From a checkpoint of a small transformer trained on Wikipedia: rotary positions, a variant of Muon for these matrices.
Each number is 200 + 20 x the weight over its row's rms, rounded and kept within 0 to 999. Layers, rows and columns count from 0. The size before them is the row's rms in percent of the matrix's.

# o: layer 6 attention output (transposed), 192x192, rms 0.301, rows 60-63, columns 0-63
# v: layer 6 attention value, 192x192, rms 0.124, rows 61-63, columns 0-63
# q: layer 6 attention query, 192x192, rms 0.104, rows 64-70, columns 0-63
# k: layer 6 attention key, 192x192, rms 0.0895, rows 64-70, columns 0-63
o60,082,173,218,213,217,187,205,224,203,204,224,194,216,219,190,247,202,164,218,216,200,209,168,175,224,228,193,224,211,213,192,182,196,201,170,247,215,246,214,215,190,191,160,183,181,158,232,158,194,197,185,185,218,194,215,175,158,208,182,198,194,185,181,209,192
v61,069,200,158,210,176,202,191,252,183,194,188,194,223,170,200,204,184,224,198,193,197,161,227,198,190,232,243,201,197,212,182,184,194,181,204,205,195,180,188,223,218,228,207,187,203,206,207,185,214,204,205,211,223,214,214,203,233,220,206,153,200,181,195,186,180
o61,068,202,214,208,199,233,209,187,200,179,166,185,204,193,190,202,190,176,185,193,197,158,199,198,197,198,248,160,219,213,206,221,178,180,199,154,165,219,225,178,201,202,218,220,209,216,227,196,198,225,189,140,177,209,160,196,168,197,156,146,175,219,210,211,230
v62,084,177,203,201,199,235,177,201,171,181,160,218,216,229,233,182,194,220,226,203,190,211,202,195,201,202,214,200,190,195,218,182,193,217,200,227,165,188,159,201,196,184,224,206,194,223,188,189,177,192,190,242,219,196,217,195,192,203,186,178,176,180,172,204,213
o62,082,166,206,208,197,203,202,212,156,226,164,216,229,192,207,174,203,231,202,164,203,186,193,180,153,225,186,185,209,203,209,228,186,149,183,156,150,213,213,195,207,203,198,229,210,217,207,201,198,181,164,183,219,211,188,184,221,204,223,202,181,189,203,200,193
v63,076,217,240,213,187,189,229,212,193,175,213,209,226,220,205,233,219,159,224,188,189,200,186,197,185,163,190,199,208,168,198,153,222,195,174,219,228,204,191,196,183,179,209,214,189,180,200,180,210,206,202,196,196,179,233,227,223,206,205,203,194,211,211,183,207
o63,073,196,191,217,186,240,202,210,200,213,212,199,226,182,208,155,233,208,189,183,195,203,231,171,190,166,171,221,231,231,226,206,197,242,178,182,205,204,197,176,226,232,187,207,180,187,228,193,179,197,215,198,215,223,217,227,183,214,202,242,199,230,201,175,187
q64,151,198,183,212,204,183,181,194,215,190,150,199,224,197,201,167,198,180,187,138,218,221,227,226,214,239,162,203,193,176,198,173,204,209,208,225,212,201,172,202,185,194,213,188,184,188,237,210,191,209,233,199,179,235,245,191,227,177,158,194,237,173,190,201,197
k64,045,192,216,191,181,198,183,225,195,195,203,237,232,203,198,189,226,236,180,184,234,216,193,223,227,185,220,207,196,201,175,212,190,202,217,194,209,198,219,255,218,202,221,189,209,185,206,236,196,158,174,223,181,202,173,200,208,174,210,229,230,211,221,193,174
q65,145,221,211,189,192,195,210,199,191,165,223,181,218,207,231,215,232,194,206,201,189,217,199,212,174,202,187,203,167,207,198,214,199,225,215,217,181,189,180,220,210,181,173,188,188,178,189,201,217,206,201,215,214,217,188,167,231,184,207,226,208,200,144,207,181
k65,036,193,254,209,196,228,208,183,196,205,197,212,203,216,163,206,155,224,193,198,209,176,192,191,192,228,229,231,199,181,191,268,189,200,224,229,210,195,204,215,236,225,162,187,181,216,245,180,193,191,196,176,176,217,216,183,206,172,204,206,192,196,251,233,209
q66,140,181,227,184,183,201,182,211,181,205,204,147,221,194,182,215,215,172,210,202,198,205,215,161,166,191,190,201,222,235,228,204,200,188,227,201,215,206,203,212,177,225,207,194,196,233,239,186,206,236,184,202,188,198,211,174,177,234,169,210,220,177,189,192,195
k66,046,186,186,174,187,201,233,187,223,202,179,186,223,196,236,188,184,173,224,206,239,213,172,163,198,222,184,215,169,196,214,183,199,213,240,172,198,196,211,201,210,178,262,212,210,204,182,209,231,195,193,220,188,178,189,196,199,183,207,182,200,195,181,170,236
q67,148,221,189,208,183,164,189,187,222,183,200,209,184,194,203,193,241,211,232,239,202,206,216,193,190,204,181,204,206,261,209,198,210,189,190,196,178,191,189,173,189,225,208,217,201,171,199,198,228,199,174,201,183,206,189,191,167,197,204,215,192,207,153,213,210
k67,044,198,164,180,183,214,185,200,220,201,197,172,224,189,206,175,181,238,199,188,198,207,206,203,194,212,249,222,198,178,185,210,207,208,211,207,199,193,189,229,218,183,202,242,178,261,219,198,183,202,184,184,198,177,196,170,187,188,196,179,188,226,173,173,214
q68,152,225,209,226,187,223,203,188,179,183,217,184,205,210,199,195,172,223,184,205,178,191,183,175,202,187,160,209,212,169,210,203,211,202,221,211,209,196,216,226,206,206,174,208,213,175,185,226,201,202,194,227,184,205,181,162,200,197,187,199,192,206,188,227,206
k68,045,204,212,178,178,193,205,234,189,198,208,209,196,175,183,214,181,223,193,205,208,203,211,218,208,180,217,189,219,189,163,235,175,237,184,222,195,202,192,210,189,170,183,204,208,200,240,154,195,214,165,174,192,235,206,196,185,204,191,219,192,192,235,210,181
q69,129,193,221,205,219,211,219,187,217,197,216,217,206,217,176,224,219,215,203,200,203,190,194,180,217,204,184,178,206,200,209,214,195,179,199,198,229,232,217,229,220,266,183,195,180,184,171,193,195,208,212,210,198,191,197,197,208,235,196,204,194,172,205,235,198
k69,052,217,171,195,183,206,203,206,164,184,211,217,188,204,205,225,160,200,200,173,178,185,209,182,190,186,200,162,172,207,208,191,196,212,140,215,208,192,185,215,157,189,207,228,225,233,187,174,186,214,203,175,208,212,212,227,213,203,189,195,217,216,180,200,231
q70,097,201,192,209,210,215,201,185,171,211,171,177,182,194,189,182,213,178,208,174,234,202,208,183,193,215,175,180,184,184,177,208,268,228,192,195,205,178,193,179,192,190,198,213,199,190,194,219,179,172,195,219,200,191,178,227,200,182,208,202,238,180,202,193,206
k70,041,196,202,187,175,181,201,187,192,219,213,207,202,207,217,206,173,221,210,195,193,236,205,190,183,239,202,224,205,235,223,221,178,203,205,229,215,218,205,230,191,219,193,200,183,245,207,174,207,193,195,205,200,136,170,188,199,187,204,201,176,220,201,196,190